Part of a small language model's weights: no biases in attention or MLP, a variant of Adam for these matrices.
Each number is 50 + 15 x the weight over its row's rms, rounded and kept within 0 to 99. Layers, rows and columns count from 0. The size before them is the row's rms in percent of the matrix's.

# layer 7 MLP down (transposed), 1280x320, rms 0.0382, rows 574-628, columns 64-127
019:59 44 49 39 40 57 49 70 50 73 19 58 67 43 54 81 62 52 67 17 26 59 48 64 44 41 44 61 27 51 51 84 50 26 67 65 67 17 51 85 70 47 93 75 63 62 41 28 51 47 59 56 23 74 52 43 48 96 73 41 23 70 73 50
086:53 44 39 43 60 42 65 49 51 43 55 60 55 42 48 37 53 28 52 74 51 58 30 36 64 22 41 36 81 43 29 39 49 49 53 54 34 29 66 63 67 44 56 59 41 57 58 53 53 43 39 49 59 35 32 50 51 68 79 56 25 50 64 53
123:70 21 41 43 81 25 32 60 56 55 46 57 47 45 52 55 39 22 52 45 60 38 37 54 48 50 56 39 49 36 57 31 42 44 43 45 88 56 55 70 56 54 58 50 45 60 62 55 96 15 33 65 42 66 73 56 63 26 46 59 58 58 31 35
120:54 61 40 44 57 40 45 59 49 52 40 63 53 45 39 52 76 52 61 84 43 52 38 47 37 49 78 63 21 78 55 44 47 57 29 63 57 42 49 44 34 73 44 22 72 50 57 54 36 17 44 55 28 65 70 58 41 40 30 51 50 51 73 56
096:57 86 66 34 71 47 75 52 50 47 68 48 39 45 57 44 87 27 50 27 70 10 61 62 68 49 65 26 98 45 26 42 62 35 56 66 57 42 22 62 46 46 54 56 53 31 55 75 46 71 53 68 38 61 45 41 61 44 70 61 47 55 42 47
100:72 42 57 64 59 44 47 48 33 42 83 46 44 51 72 50 57 61 44 77 56 38 17 32 58 53 52 48 26 33 55 52 15 44 45 47 36 63 68 45 46 51 68 29 30 64 55 31 62 70 46 52 30 31 51 33 44 60 43 40 40 45 56 54
073:10 43 66 22 27 46 44 65 58 64 40 68 37 39 63 53 48 26 49 51 54 39 49 22 30 40 69 49 45 50 42 54 60 56 36 48 57 87 62 47 54 44 62 68 05 33 46 29 51 47 47 42 25 22 55 50 56 61 48 46 33 36 46 52
129:51 71 65 52 41 42 27 45 67 28 46 48 64 41 60 17 49 39 50 28 65 53 46 52 33 70 43 49 70 33 80 93 30 72 63 36 65 42 80 57 31 50 39 28 54 60 57 47 56 53 43 85 41 10 55 62 53 47 35 67 49 69 57 57
118:27 63 45 38 25 35 32 54 43 89 99 44 69 53 54 44 25 72 30 54 69 73 59 46 44 69 49 49 42 48 55 55 32 44 35 68 66 47 50 57 57 55 63 66 58 63 57 65 63 48 56 50 53 20 59 54 60 93 34 63 45 61 32 52
113:42 53 38 33 35 50 50 55 39 49 58 37 47 68 53 32 15 60 22 69 65 57 50 33 55 54 59 34 52 35 68 45 50 44 47 67 58 63 20 49 58 41 62 58 63 22 35 76 35 57 57 54 65 74 43 35 32 97 41 68 71 43 42 25
097:42 21 62 67 57 58 70 48 61 32 65 39 55 51 40 52 64 77 56 74 62 45 59 68 56 19 25 69 26 17 45 81 59 67 26 67 70 58 57 51 61 50 64 43 52 60 23 53 64 33 43 54 79 43 50 52 71 66 53 46 65 41 54 57
083:40 38 58 48 43 30 54 62 49 38 45 55 51 71 19 43 40 68 48 75 50 48 65 49 36 69 44 77 49 46 54 53 43 30 52 43 52 39 72 30 93 95 22 70 69 37 45 77 26 28 50 66 67 50 49 55 57 46 27 33 35 49 71 69
075:73 46 50 49 46 52 53 51 43 63 44 53 52 61 50 71 29 45 34 62 26 59 34 60 52 49 52 55 63 61 58 59 77 45 70 58 56 44 55 48 64 51 37 51 55 60 62 39 54 40 53 36 35 58 56 58 31 56 41 14 42 35 51 40
061:65 54 49 35 40 51 45 54 62 48 33 55 64 26 44 52 56 40 48 77 21 41 54 43 62 45 62 34 36 68 78 57 52 61 33 51 43 49 51 32 52 49 50 51 61 67 48 37 33 38 55 48 73 72 45 57 46 38 32 76 33 53 52 32
106:49 62 30 37 70 60 41 57 53 33 60 38 30 27 42 44 43 42 26 56 34 22 28 56 33 60 47 63 45 71 44 64 38 49 51 47 55 46 67 47 70 48 47 54 67 57 39 55 55 48 46 59 47 85 44 49 41 55 61 60 37 40 57 53
092:54 39 51 36 74 57 66 44 24 44 36 58 68 66 57 32 57 64 65 54 61 46 55 39 37 59 64 85 35 75 51 49 53 68 51 30 51 68 41 35 70 80 49 75 47 43 44 47 35 32 52 42 40 35 74 45 31 43 58 52 51 49 67 68
013:54 22 52 63 42 44 47 38 56 56 65 62 85 48 43 42 61 24 47 53 34 28 50 42 67 43 20 66 48 66 40 68 43 45 40 60 49 51 53 59 54 32 56 64 57 85 56 45 48 46 73 36 59 56 50 58 20 29 60 39 61 60 35 55
090:61 37 49 64 68 32 75 63 45 39 36 41 66 50 28 71 64 53 23 37 65 42 45 30 75 69 63 31 55 49 36 46 38 53 47 18 60 44 69 62 29 23 30 56 61 58 57 37 63 63 39 28 65 52 58 53 59 55 47 37 62 48 27 52
093:53 45 45 55 58 73 38 67 61 60 18 35 70 47 48 41 69 61 61 55 61 27 35 59 30 76 40 12 19 43 39 67 40 32 36 49 74 36 52 45 58 55 27 56 63 57 44 46 61 57 30 58 48 52 40 43 42 58 62 30 63 27 26 44
118:57 21 65 66 51 31 83 46 63 55 22 57 45 43 44 49 43 34 72 26 53 60 26 44 51 35 67 09 67 67 57 35 69 48 51 47 80 58 45 76 32 77 22 17 64 40 42 58 38 34 59 72 59 51 53 55 19 55 75 66 53 42 65 42
116:28 60 59 59 43 45 59 63 47 33 53 83 51 34 15 63 39 35 56 33 48 40 55 55 40 25 69 61 62 38 41 23 24 56 72 51 54 47 49 67 49 61 35 34 40 46 54 43 34 46 45 39 45 28 56 26 41 26 60 42 39 68 49 32
023:44 32 55 63 68 28 47 32 46 51 60 48 60 50 31 54 30 61 77 66 60 44 31 66 53 67 53 61 70 92 34 16 34 21 34 33 26 65 43 57 54 46 48 50 50 68 49 34 58 70 47 46 65 31 36 59 63 13 37 48 53 59 29 51
117:46 38 55 59 50 50 50 56 52 50 47 47 51 61 45 64 16 42 02 53 66 44 33 31 31 27 48 66 46 39 46 35 51 46 62 43 54 78 79 55 38 84 42 47 32 52 55 61 67 56 57 63 49 69 70 48 29 69 72 42 39 50 39 38
075:40 69 57 64 59 41 50 61 63 61 31 44 29 69 65 20 78 63 65 68 35 59 62 53 54 50 58 59 20 47 51 65 30 69 61 48 66 64 67 48 55 53 62 57 37 72 43 46 48 12 41 86 32 51 63 29 35 86 47 51 47 55 61 39
111:71 61 74 47 49 43 48 54 43 66 68 49 40 43 41 52 38 57 69 48 62 61 20 67 40 33 60 35 72 48 23 48 58 43 28 34 52 40 52 56 40 39 49 31 75 81 38 31 55 67 89 49 30 50 49 59 48 56 59 58 57 64 56 61
114:58 41 40 72 84 53 34 44 79 55 80 58 67 55 47 37 42 42 40 38 58 30 47 68 67 58 61 48 45 51 21 44 60 37 35 59 53 61 27 54 41 34 55 56 72 44 55 49 29 54 65 64 60 46 62 37 41 81 69 39 53 46 39 38
098:40 34 75 57 54 76 54 49 78 62 59 48 42 66 68 46 65 80 33 52 13 85 53 51 77 24 46 74 48 47 54 53 59 68 50 49 79 59 59 36 67 63 55 53 82 50 56 40 41 31 38 71 48 65 66 52 67 67 32 69 38 30 58 50
140:39 85 72 54 66 65 79 48 51 50 74 56 73 34 46 47 63 53 37 60 56 41 43 42 48 52 63 52 22 70 51 42 39 52 62 66 49 62 49 29 48 57 50 54 57 37 46 70 48 31 55 95 36 44 44 33 58 64 26 48 62 17 41 64
112:65 37 56 49 41 43 69 50 83 55 22 29 50 53 44 99 56 09 57 37 48 74 35 52 56 73 27 57 70 46 52 41 64 35 76 52 29 42 70 66 64 24 70 49 45 63 50 75 33 63 70 33 52 32 35 62 38 23 50 60 50 47 53 80
023:46 21 51 61 29 62 45 57 57 43 47 67 56 59 54 66 57 68 51 50 51 65 42 42 49 54 49 51 68 49 56 68 45 26 69 80 48 53 50 65 65 37 55 63 73 77 49 55 88 42 84 38 34 39 54 52 46 47 50 38 33 40 63 61
075:51 54 60 40 42 68 56 48 60 56 47 61 51 68 43 35 18 56 31 25 36 67 57 66 68 64 71 71 33 40 51 50 65 68 74 79 63 54 42 62 61 19 40 22 66 67 46 57 49 64 61 50 21 48 36 35 44 65 67 47 46 40 27 36
012:27 41 40 49 55 68 65 59 33 53 36 32 46 50 47 60 58 48 52 60 84 58 48 62 50 40 49 44 68 36 37 64 57 43 79 29 28 60 38 44 53 28 70 52 54 58 49 40 43 59 53 36 34 46 50 60 86 47 66 43 70 59 40 39
115:15 66 51 36 33 63 82 54 76 71 09 82 52 45 46 69 44 60 43 05 42 38 45 42 56 61 23 52 54 48 49 49 57 20 54 70 32 65 54 71 70 65 52 35 59 31 59 47 35 35 41 54 34 43 43 43 63 52 52 47 46 28 63 80
097:48 78 71 35 33 45 52 53 38 51 36 54 71 66 40 42 32 48 62 55 30 56 56 42 76 42 38 56 20 52 59 61 61 76 47 72 50 48 45 45 49 45 50 35 48 62 47 42 47 61 27 75 72 43 53 56 80 53 47 29 77 59 40 48
023:42 39 30 53 31 36 48 43 52 46 78 52 62 28 49 42 53 43 54 64 51 39 53 44 48 58 67 49 99 57 26 45 56 53 36 51 11 81 43 27 59 43 31 60 44 24 60 54 02 36 40 45 53 31 41 61 55 15 21 46 39 48 19 47
104:79 48 52 57 59 47 58 45 85 59 51 45 83 62 53 74 39 65 66 63 48 67 46 42 81 60 42 43 51 46 55 47 46 36 51 78 58 53 21 59 26 53 58 55 48 60 39 76 30 75 68 57 29 42 42 62 50 34 32 32 66 48 64 49
122:74 45 36 72 61 66 52 51 60 74 54 48 79 35 33 66 37 51 40 64 65 79 69 37 46 72 41 43 59 35 47 35 57 45 47 75 65 36 71 39 53 35 49 47 10 59 50 47 42 46 63 81 36 49 29 63 31 60 48 46 80 75 25 42
105:48 41 42 23 26 29 19 66 48 50 47 65 64 36 69 62 55 54 75 45 51 62 41 36 42 42 73 47 47 52 34 35 50 59 56 20 76 32 34 47 26 32 53 40 54 70 47 40 42 23 64 20 58 52 60 48 44 25 46 68 65 73 74 58
088:62 47 50 58 65 28 38 30 38 46 29 66 48 18 38 61 48 52 49 32 36 48 35 79 27 46 53 31 46 46 49 48 49 47 59 62 58 65 08 35 31 76 61 72 81 70 36 73 49 56 50 48 72 33 56 61 36 66 57 31 30 44 43 54
011:37 54 45 65 39 79 24 55 69 59 31 23 50 49 39 26 32 15 42 45 41 49 48 66 64 44 50 55 49 44 50 70 42 49 51 57 43 94 49 76 34 64 72 29 49 61 63 48 29 51 35 41 37 47 51 56 49 66 62 82 90 70 40 38
116:64 72 45 56 29 44 41 50 53 60 15 31 61 49 31 28 67 55 50 50 54 64 39 79 40 73 32 51 70 69 50 31 29 58 48 45 67 42 24 43 66 47 44 17 61 31 66 68 37 45 52 70 46 56 72 65 49 45 25 33 35 56 62 25
018:44 31 45 50 41 50 51 71 70 49 55 47 50 61 41 69 28 49 54 48 52 46 44 58 41 92 79 54 47 43 40 61 34 51 41 48 41 81 83 39 48 57 47 44 39 54 44 63 57 74 46 64 36 48 35 44 39 68 69 54 70 49 47 62
099:53 40 28 42 59 74 39 51 54 28 54 70 60 11 47 54 28 78 27 37 67 48 59 36 61 41 40 53 49 73 46 56 48 57 63 72 78 60 38 40 58 60 34 51 72 35 55 88 37 82 64 75 27 46 66 46 73 71 32 90 51 80 51 27
103:59 57 58 35 63 54 54 59 38 50 40 54 44 45 87 43 50 43 42 47 43 53 35 42 55 28 65 41 62 17 68 44 75 53 34 53 36 60 47 41 49 28 33 49 74 60 40 54 48 51 31 45 60 42 54 62 55 55 48 58 53 61 33 48
011:34 53 54 62 41 36 59 77 32 53 22 57 38 51 49 44 49 73 50 54 43 56 72 45 52 48 50 49 09 41 61 59 67 82 52 43 63 75 50 42 58 64 54 44 54 54 49 54 52 60 62 69 54 73 49 57 32 70 81 44 86 28 39 53
015:38 46 39 55 25 49 65 38 39 59 52 62 49 45 53 60 47 50 52 56 65 70 52 42 42 44 40 42 69 68 41 84 69 37 61 39 46 21 73 48 54 39 54 32 48 63 39 26 46 56 73 44 61 47 56 49 64 42 54 51 36 67 60 38
090:56 46 59 55 19 41 55 79 72 29 57 15 40 65 45 73 60 42 48 66 60 65 40 39 66 43 32 51 54 66 57 47 59 60 47 54 54 74 37 47 81 24 44 70 67 65 41 56 46 71 58 63 74 48 90 29 66 49 24 39 54 55 48 53
120:48 36 31 52 58 26 19 55 55 57 54 55 46 38 63 60 63 67 54 61 59 71 56 35 35 51 58 28 49 57 62 30 41 43 46 71 83 45 53 46 39 52 52 81 46 55 30 35 47 61 63 38 62 25 77 39 58 73 67 64 57 68 38 29
104:40 52 77 39 46 28 48 56 36 53 34 56 67 55 73 40 21 58 76 79 51 57 85 50 54 42 72 69 33 54 66 62 56 61 73 81 26 54 39 55 76 62 52 60 85 71 66 67 49 60 30 50 41 37 72 36 28 61 62 32 45 54 86 46
154:60 52 65 38 50 63 24 48 75 67 70 37 61 57 65 34 17 65 38 24 52 58 56 48 17 17 50 24 70 58 48 48 33 28 50 75 46 51 32 54 46 52 48 49 62 30 51 26 31 54 56 48 61 57 59 71 55 65 73 54 68 60 40 50
086:34 33 63 39 49 62 67 52 69 34 45 57 55 83 53 34 70 51 45 59 62 63 57 63 82 65 71 47 29 48 52 35 43 42 30 54 34 52 79 43 63 19 57 51 21 53 44 91 43 56 58 38 54 51 77 42 32 50 48 55 42 59 44 42
137:41 64 76 34 14 47 55 55 40 61 28 19 59 23 59 75 41 51 46 63 39 57 41 13 34 43 63 36 49 42 23 07 45 50 31 61 43 53 52 44 28 55 62 63 59 57 52 64 60 28 72 59 65 57 82 56 67 56 48 66 45 50 43 53
084:38 79 60 52 45 18 81 43 32 49 42 68 59 66 53 33 45 35 60 59 69 45 28 44 47 32 42 46 55 39 63 36 95 55 85 69 45 39 46 44 55 57 37 31 29 41 57 29 79 62 49 62 32 50 26 54 57 74 78 65 59 68 46 36
123:13 44 54 28 69 58 50 58 67 41 32 70 43 72 36 17 45 92 47 61 34 19 60 55 25 49 58 65 31 43 52 62 58 37 62 18 41 58 30 50 59 51 68 55 30 31 74 59 51 24 35 60 51 76 22 37 36 79 45 32 39 73 69 57
102:50 75 52 63 56 53 40 53 63 76 66 40 30 39 54 58 57 80 67 42 52 58 47 30 53 36 34 49 68 55 40 71 42 87 55 41 73 42 47 55 49 82 44 69 71 55 39 48 50 54 50 55 31 35 46 40 32 42 37 64 39 54 78 50
# layer 7 MLP up, 1280x320, rms 0.0526, rows 575-628, columns 64-127
100:65 52 64 61 49 40 54 44 62 65 59 40 46 78 66 54 64 45 54 43 50 39 59 53 44 56 41 31 36 35 92 40 57 54 53 61 29 47 19 56 32 76 47 45 55 52 43 70 48 55 36 56 33 62 34 57 38 47 27 30 48 44 47 72
102:24 75 41 52 43 78 61 40 56 40 55 55 61 58 65 69 58 56 42 30 80 41 61 65 39 45 44 44 34 43 31 19 58 18 49 50 12 40 20 41 56 53 61 60 76 34 51 57 38 37 59 27 50 49 44 67 65 55 60 39 58 56 40 49
117:30 41 37 47 54 65 79 50 76 34 52 39 50 31 62 55 62 21 64 45 56 39 36 54 70 68 62 43 52 15 50 59 69 39 77 46 40 47 63 57 57 55 55 04 73 52 55 77 45 40 57 44 37 54 33 53 51 41 33 42 58 49 26 64
102:20 76 63 57 51 58 27 44 35 67 41 41 32 60 26 66 49 67 41 20 42 37 76 51 52 38 66 42 61 69 59 70 50 43 62 46 31 43 63 69 49 42 51 65 39 70 47 52 40 59 68 91 54 36 30 43 64 45 45 55 63 45 34 69
101:83 57 60 03 41 74 50 58 72 80 44 49 40 41 46 53 67 38 62 36 34 31 48 58 45 49 47 66 57 54 59 44 59 47 62 44 50 45 47 77 25 48 55 38 70 30 60 82 30 38 57 64 53 46 67 54 55 58 50 53 66 32 50 43
100:43 53 50 63 57 31 57 61 45 57 40 35 53 45 58 39 50 43 25 37 70 40 77 72 47 47 59 42 68 36 63 57 51 55 71 49 49 52 51 39 59 21 55 52 67 36 41 65 34 30 99 76 51 71 39 36 71 45 56 51 54 66 50 68
127:42 47 62 07 35 52 53 46 55 49 31 73 50 73 69 36 74 58 53 32 57 35 72 71 46 52 62 41 67 45 65 36 62 47 54 13 38 54 61 55 70 90 55 27 47 31 51 60 25 40 41 52 49 68 46 36 42 44 21 38 60 87 34 28
114:30 50 60 52 55 67 67 58 57 21 23 39 43 54 68 45 66 18 50 53 57 15 52 55 42 65 85 21 28 57 39 31 53 47 40 25 24 51 61 59 53 72 44 36 40 47 51 67 43 28 46 50 44 68 27 51 48 40 55 40 48 35 56 73
106:70 46 65 37 34 43 75 51 71 35 41 55 60 59 35 62 48 34 46 25 56 58 83 59 46 73 44 37 41 24 58 37 52 49 62 64 49 48 22 50 33 26 41 39 62 14 50 40 33 74 55 47 55 55 77 52 33 50 47 69 79 25 38 38
106:42 46 49 36 31 70 36 50 47 63 59 56 44 84 24 63 38 46 63 57 59 62 58 49 49 78 57 47 70 36 41 31 34 76 50 35 59 47 72 46 29 46 28 46 54 73 58 35 45 50 63 62 60 48 70 68 27 28 52 68 58 44 78 59
103:91 68 60 48 36 37 56 34 55 68 40 39 56 25 75 60 83 14 51 59 30 43 41 52 45 72 49 33 64 57 23 44 68 54 55 29 30 47 41 75 47 22 46 64 46 72 51 56 35 63 53 62 34 50 21 79 59 27 45 44 53 51 43 60
093:43 64 43 59 47 25 39 49 59 59 51 28 62 54 51 34 56 41 20 58 61 57 60 63 39 78 72 42 40 56 41 24 27 55 64 58 06 42 51 39 21 25 66 52 66 37 38 53 37 47 67 46 46 48 47 22 43 45 52 71 64 32 57 70
073:17 90 42 57 29 36 46 46 50 49 73 42 30 79 49 60 54 42 51 37 90 56 62 51 60 50 52 72 53 62 32 49 39 49 63 58 53 51 59 56 40 47 47 58 32 41 54 46 48 71 64 46 49 38 37 50 56 32 61 29 53 59 39 63
093:65 63 60 63 53 57 67 46 58 48 62 57 59 56 70 52 69 30 62 61 58 46 69 47 66 43 29 68 53 23 47 65 62 64 75 73 36 34 22 65 49 39 60 45 36 38 44 63 49 78 76 68 45 50 53 21 57 30 20 42 58 41 38 32
102:31 31 58 49 52 64 57 51 68 75 52 32 39 31 50 59 43 55 28 18 40 39 42 65 37 56 55 46 32 16 51 50 59 23 39 34 55 44 46 62 54 51 49 31 35 54 41 69 53 72 44 61 42 52 67 98 31 55 61 69 52 49 25 50
030:56 34 49 43 42 97 55 25 47 28 39 37 46 61 63 62 52 48 54 49 50 44 72 79 44 56 56 38 55 38 55 38 54 65 54 58 50 70 37 67 55 37 66 46 55 57 74 67 23 34 70 41 20 62 72 53 86 78 38 65 32 32 28 60
099:47 52 30 49 36 41 37 23 45 86 27 72 27 91 41 40 25 42 55 42 30 37 70 58 46 61 67 33 45 65 77 55 51 50 53 38 72 47 53 30 29 64 43 58 48 31 54 73 49 52 62 85 49 54 58 59 64 32 75 72 58 67 49 33
108:62 44 51 44 55 51 46 32 66 63 36 28 47 36 52 24 76 17 70 35 52 70 55 55 68 31 77 60 51 51 32 59 28 56 61 63 72 34 43 77 55 44 47 62 69 45 51 60 42 71 48 47 35 50 63 31 40 46 40 21 86 50 46 41
101:93 71 62 39 36 71 55 49 42 41 67 13 63 61 69 58 55 56 26 72 54 57 57 54 39 49 47 56 35 43 47 26 35 75 34 48 35 35 46 61 31 28 46 70 53 40 42 49 31 60 68 60 56 62 52 59 58 52 36 16 54 44 53 34
112:51 49 47 47 54 55 67 61 73 57 24 53 67 80 62 97 44 40 53 51 60 59 39 67 67 53 67 17 54 42 56 55 55 76 47 60 63 43 30 44 58 55 68 83 49 56 48 30 32 46 59 48 18 52 57 25 56 16 18 67 72 52 30 64
037:45 74 60 33 58 66 57 45 30 54 22 65 52 40 73 51 56 44 55 32 45 57 59 51 50 38 50 41 45 09 70 56 54 74 51 51 49 66 47 61 48 52 58 37 69 45 55 75 68 21 65 63 29 69 62 37 45 68 65 52 37 39 48 47
113:50 44 59 47 88 40 38 46 47 82 58 36 49 41 31 78 52 66 41 39 66 58 59 44 39 61 42 52 53 67 52 55 33 50 63 55 50 28 31 33 50 68 48 49 43 66 41 58 34 55 52 60 39 45 42 51 43 13 50 33 62 47 56 56
080:50 41 54 42 50 51 61 53 18 49 50 42 78 34 41 70 35 35 37 24 48 42 60 59 47 36 49 48 80 48 42 31 57 22 86 56 39 43 42 52 33 64 49 50 43 47 34 55 49 64 36 31 51 53 47 59 55 39 55 78 48 38 33 48
108:52 49 61 26 76 59 54 54 58 72 39 19 54 54 63 54 61 35 63 54 45 69 63 54 64 39 54 25 68 43 70 67 38 80 51 38 43 47 38 66 33 42 68 62 59 53 58 46 48 62 54 61 68 53 29 38 81 59 25 46 66 16 63 51
119:54 89 85 66 36 46 56 50 47 27 36 71 83 32 61 61 49 41 56 33 66 44 73 54 26 27 68 45 87 74 31 69 46 53 29 60 65 44 43 64 70 68 57 72 55 42 32 50 29 50 56 66 31 60 50 33 44 41 29 55 56 61 54 52
098:80 94 34 66 46 59 66 53 21 45 36 62 82 38 22 59 51 54 39 52 73 52 76 47 46 52 36 26 70 16 36 31 40 53 40 63 65 51 38 62 31 67 36 56 60 30 45 45 45 58 59 53 49 60 50 47 49 39 29 46 69 47 50 29
140:75 64 45 41 41 49 54 62 47 71 49 30 49 48 40 38 22 27 58 35 47 59 62 52 45 35 70 62 56 21 70 46 37 63 69 45 59 49 36 70 68 62 40 24 63 48 48 45 28 47 51 42 24 53 66 37 30 60 49 79 64 44 14 21
109:39 59 18 48 67 38 55 46 64 61 48 19 44 53 46 16 23 30 33 45 54 38 71 59 41 53 67 24 60 67 64 54 52 47 48 69 64 41 44 61 25 40 76 44 54 58 54 40 46 45 50 75 59 67 75 60 66 39 61 89 62 45 37 57
036:42 71 37 46 61 38 47 48 37 53 65 47 61 55 63 48 51 49 39 43 57 38 82 58 62 47 50 45 51 50 59 43 55 58 51 56 48 30 59 39 46 36 38 46 44 36 23 44 22 52 32 48 57 81 64 81 39 65 43 49 47 58 39 34
090:49 23 47 48 44 53 55 71 40 42 44 32 16 30 28 67 59 54 55 49 27 53 54 56 35 51 51 78 70 57 73 45 35 74 54 36 51 47 63 50 60 47 66 57 37 52 65 61 49 50 75 53 48 55 68 48 49 53 50 54 39 37 58 52
023:55 61 40 63 40 26 71 73 43 48 39 48 47 55 32 26 25 63 27 55 26 53 43 30 48 66 68 58 44 58 68 53 48 72 82 60 40 32 63 54 22 42 27 43 53 43 61 54 26 48 34 63 78 45 45 30 22 49 46 33 04 56 75 58
104:43 57 55 79 71 39 52 42 56 39 38 42 53 76 21 67 32 39 24 51 64 53 91 48 30 52 47 42 52 60 45 43 33 32 32 49 49 45 29 26 62 58 45 81 48 49 45 42 24 69 56 66 50 58 60 35 50 40 39 48 63 65 36 65
104:75 38 67 39 46 49 56 45 47 26 76 40 44 34 61 39 54 40 45 47 54 67 51 38 47 53 40 44 68 53 27 57 39 38 43 45 57 35 61 41 39 68 40 86 89 49 53 55 44 68 50 50 58 54 76 53 76 29 44 45 52 45 61 72
036:64 59 70 57 56 23 41 77 38 59 36 49 51 61 72 57 49 46 34 25 43 34 52 58 53 43 62 39 35 36 81 46 37 70 58 40 62 39 45 60 60 68 76 41 41 46 50 43 50 59 60 69 62 59 55 54 64 59 70 56 47 40 70 58
105:29 67 40 44 38 61 44 63 51 69 62 21 33 47 48 56 49 52 29 74 67 51 56 45 56 55 91 52 50 51 62 54 51 49 89 29 62 48 55 56 67 42 44 61 49 39 42 45 48 59 60 48 36 48 33 29 43 33 53 76 59 50 44 50
114:35 65 23 53 54 29 50 28 48 35 55 52 46 52 60 68 71 62 51 28 53 19 81 69 35 59 60 72 49 58 51 42 56 54 82 56 20 48 32 67 53 37 66 61 34 50 57 79 34 66 48 56 57 44 32 33 62 33 36 56 60 60 24 36
091:58 43 68 32 71 55 45 59 49 58 47 59 72 67 42 42 63 52 42 33 48 67 68 55 48 54 55 26 52 36 57 57 57 57 63 46 24 38 33 11 46 60 80 38 77 41 53 72 49 37 31 69 41 71 73 55 63 39 55 43 52 28 54 45
106:30 55 43 85 48 39 47 24 46 46 40 50 69 53 74 89 50 51 62 36 63 45 51 52 48 61 27 38 82 52 42 63 09 59 32 63 39 42 66 73 71 32 59 41 46 43 69 25 38 43 58 43 31 48 43 83 40 42 22 55 62 44 48 50
023:50 86 40 30 44 41 26 43 28 51 34 58 76 52 43 43 73 59 57 44 30 42 11 48 18 55 53 48 38 33 18 41 62 48 27 57 26 41 25 10 57 53 70 33 52 26 68 33 61 50 62 52 65 71 36 77 41 47 54 38 32 37 42 53
116:60 61 46 62 44 61 80 61 58 49 70 70 49 39 63 61 28 43 60 49 70 20 46 61 60 13 49 55 63 43 46 48 22 31 50 54 30 38 54 62 67 80 35 45 36 67 49 51 27 75 51 55 16 60 75 57 31 49 56 36 84 63 48 57
034:56 75 54 42 64 51 49 46 49 50 37 43 64 33 99 51 58 35 76 37 52 42 50 53 31 23 12 10 47 35 66 60 64 53 38 65 50 63 34 58 36 42 63 21 66 59 51 49 40 37 58 56 16 62 48 73 45 46 43 54 57 52 44 23
104:54 53 71 54 55 47 49 58 45 55 79 51 76 79 71 72 43 47 55 47 51 50 41 35 29 70 20 87 43 57 50 36 73 40 64 44 50 44 25 62 36 61 52 55 38 56 44 47 31 37 48 53 53 53 32 50 37 17 55 39 53 31 57 66
104:41 38 46 57 45 45 49 33 71 62 64 53 19 33 39 74 47 31 34 43 37 51 52 69 60 38 89 35 76 59 81 69 40 56 59 29 47 42 55 51 55 47 57 35 61 48 51 55 51 45 52 70 21 43 62 49 51 44 42 64 51 42 63 40
024:54 38 45 50 51 80 53 68 66 53 69 40 36 70 50 46 56 50 46 55 45 62 43 66 52 54 33 51 59 54 48 37 38 53 12 43 48 75 26 67 49 79 27 44 64 66 57 47 31 67 63 37 22 48 59 40 44 51 31 54 27 56 55 39
027:57 61 50 53 54 46 54 69 43 39 55 45 54 57 39 43 60 59 29 35 31 34 35 39 62 54 59 54 31 51 28 35 39 70 79 54 21 55 33 46 62 51 26 62 68 40 48 58 40 56 15 38 56 19 57 46 20 38 37 41 50 41 20 53
089:57 41 62 35 55 44 25 40 38 67 55 20 16 75 57 47 17 39 54 59 45 56 67 58 67 38 88 41 60 61 50 60 42 65 60 31 66 39 57 36 35 40 22 59 32 52 59 77 50 50 35 51 42 76 41 46 56 30 31 24 57 33 49 38
110:49 36 53 48 79 47 59 48 45 68 24 52 46 57 49 18 54 48 58 27 61 83 73 38 53 48 45 76 70 29 41 82 26 39 57 42 23 42 52 38 52 33 57 31 39 55 40 57 46 63 68 70 54 40 60 63 46 56 53 47 73 44 38 39
108:62 32 31 60 48 58 48 49 41 37 43 56 49 46 59 59 66 53 50 55 29 61 85 71 83 39 56 37 67 65 70 53 78 73 31 59 38 43 59 58 37 53 40 66 45 36 44 64 33 52 49 35 35 50 56 29 68 42 15 74 55 32 34 51
142:39 43 60 21 31 83 59 42 61 42 44 69 29 54 55 48 48 33 54 30 50 24 48 65 49 64 50 58 41 15 45 50 66 64 50 28 45 39 67 55 50 52 52 49 55 41 51 75 55 71 54 44 25 51 35 61 62 57 63 51 74 50 52 54
101:45 47 43 84 38 48 36 43 34 70 57 31 47 60 35 32 06 40 44 35 61 48 61 56 26 47 54 28 55 65 74 51 44 46 47 61 50 42 34 53 40 15 66 39 43 46 37 46 45 26 69 49 50 53 33 40 47 35 31 53 58 41 37 53
122:82 43 36 62 34 32 75 47 60 38 36 52 56 51 48 57 47 56 76 42 33 52 66 58 53 38 36 50 70 85 60 76 50 54 39 26 59 47 56 54 50 42 45 44 33 58 48 52 43 76 46 31 48 53 64 67 38 49 64 54 54 56 64 59
095:58 32 45 67 67 49 57 59 67 68 53 62 63 39 56 74 57 41 56 48 23 32 53 64 56 56 31 46 42 65 43 73 31 51 33 39 37 50 28 42 62 38 58 66 83 51 50 48 51 67 56 55 68 61 40 36 75 60 49 38 58 50 51 65
115:33 60 42 68 58 41 53 58 49 46 64 43 39 44 44 75 34 39 45 38 55 41 60 46 65 44 77 33 35 47 42 44 43 51 75 60 64 45 43 51 64 44 55 48 37 32 64 49 34 63 50 44 30 69 32 41 23 41 00 24 62 51 36 55
108:72 46 34 51 37 69 31 46 32 48 47 51 75 70 50 49 47 39 45 57 46 49 86 69 47 18 49 43 46 53 69 32 21 72 55 24 82 30 69 59 50 22 37 62 67 24 61 55 54 77 49 71 45 71 33 44 56 43 38 56 56 53 22 52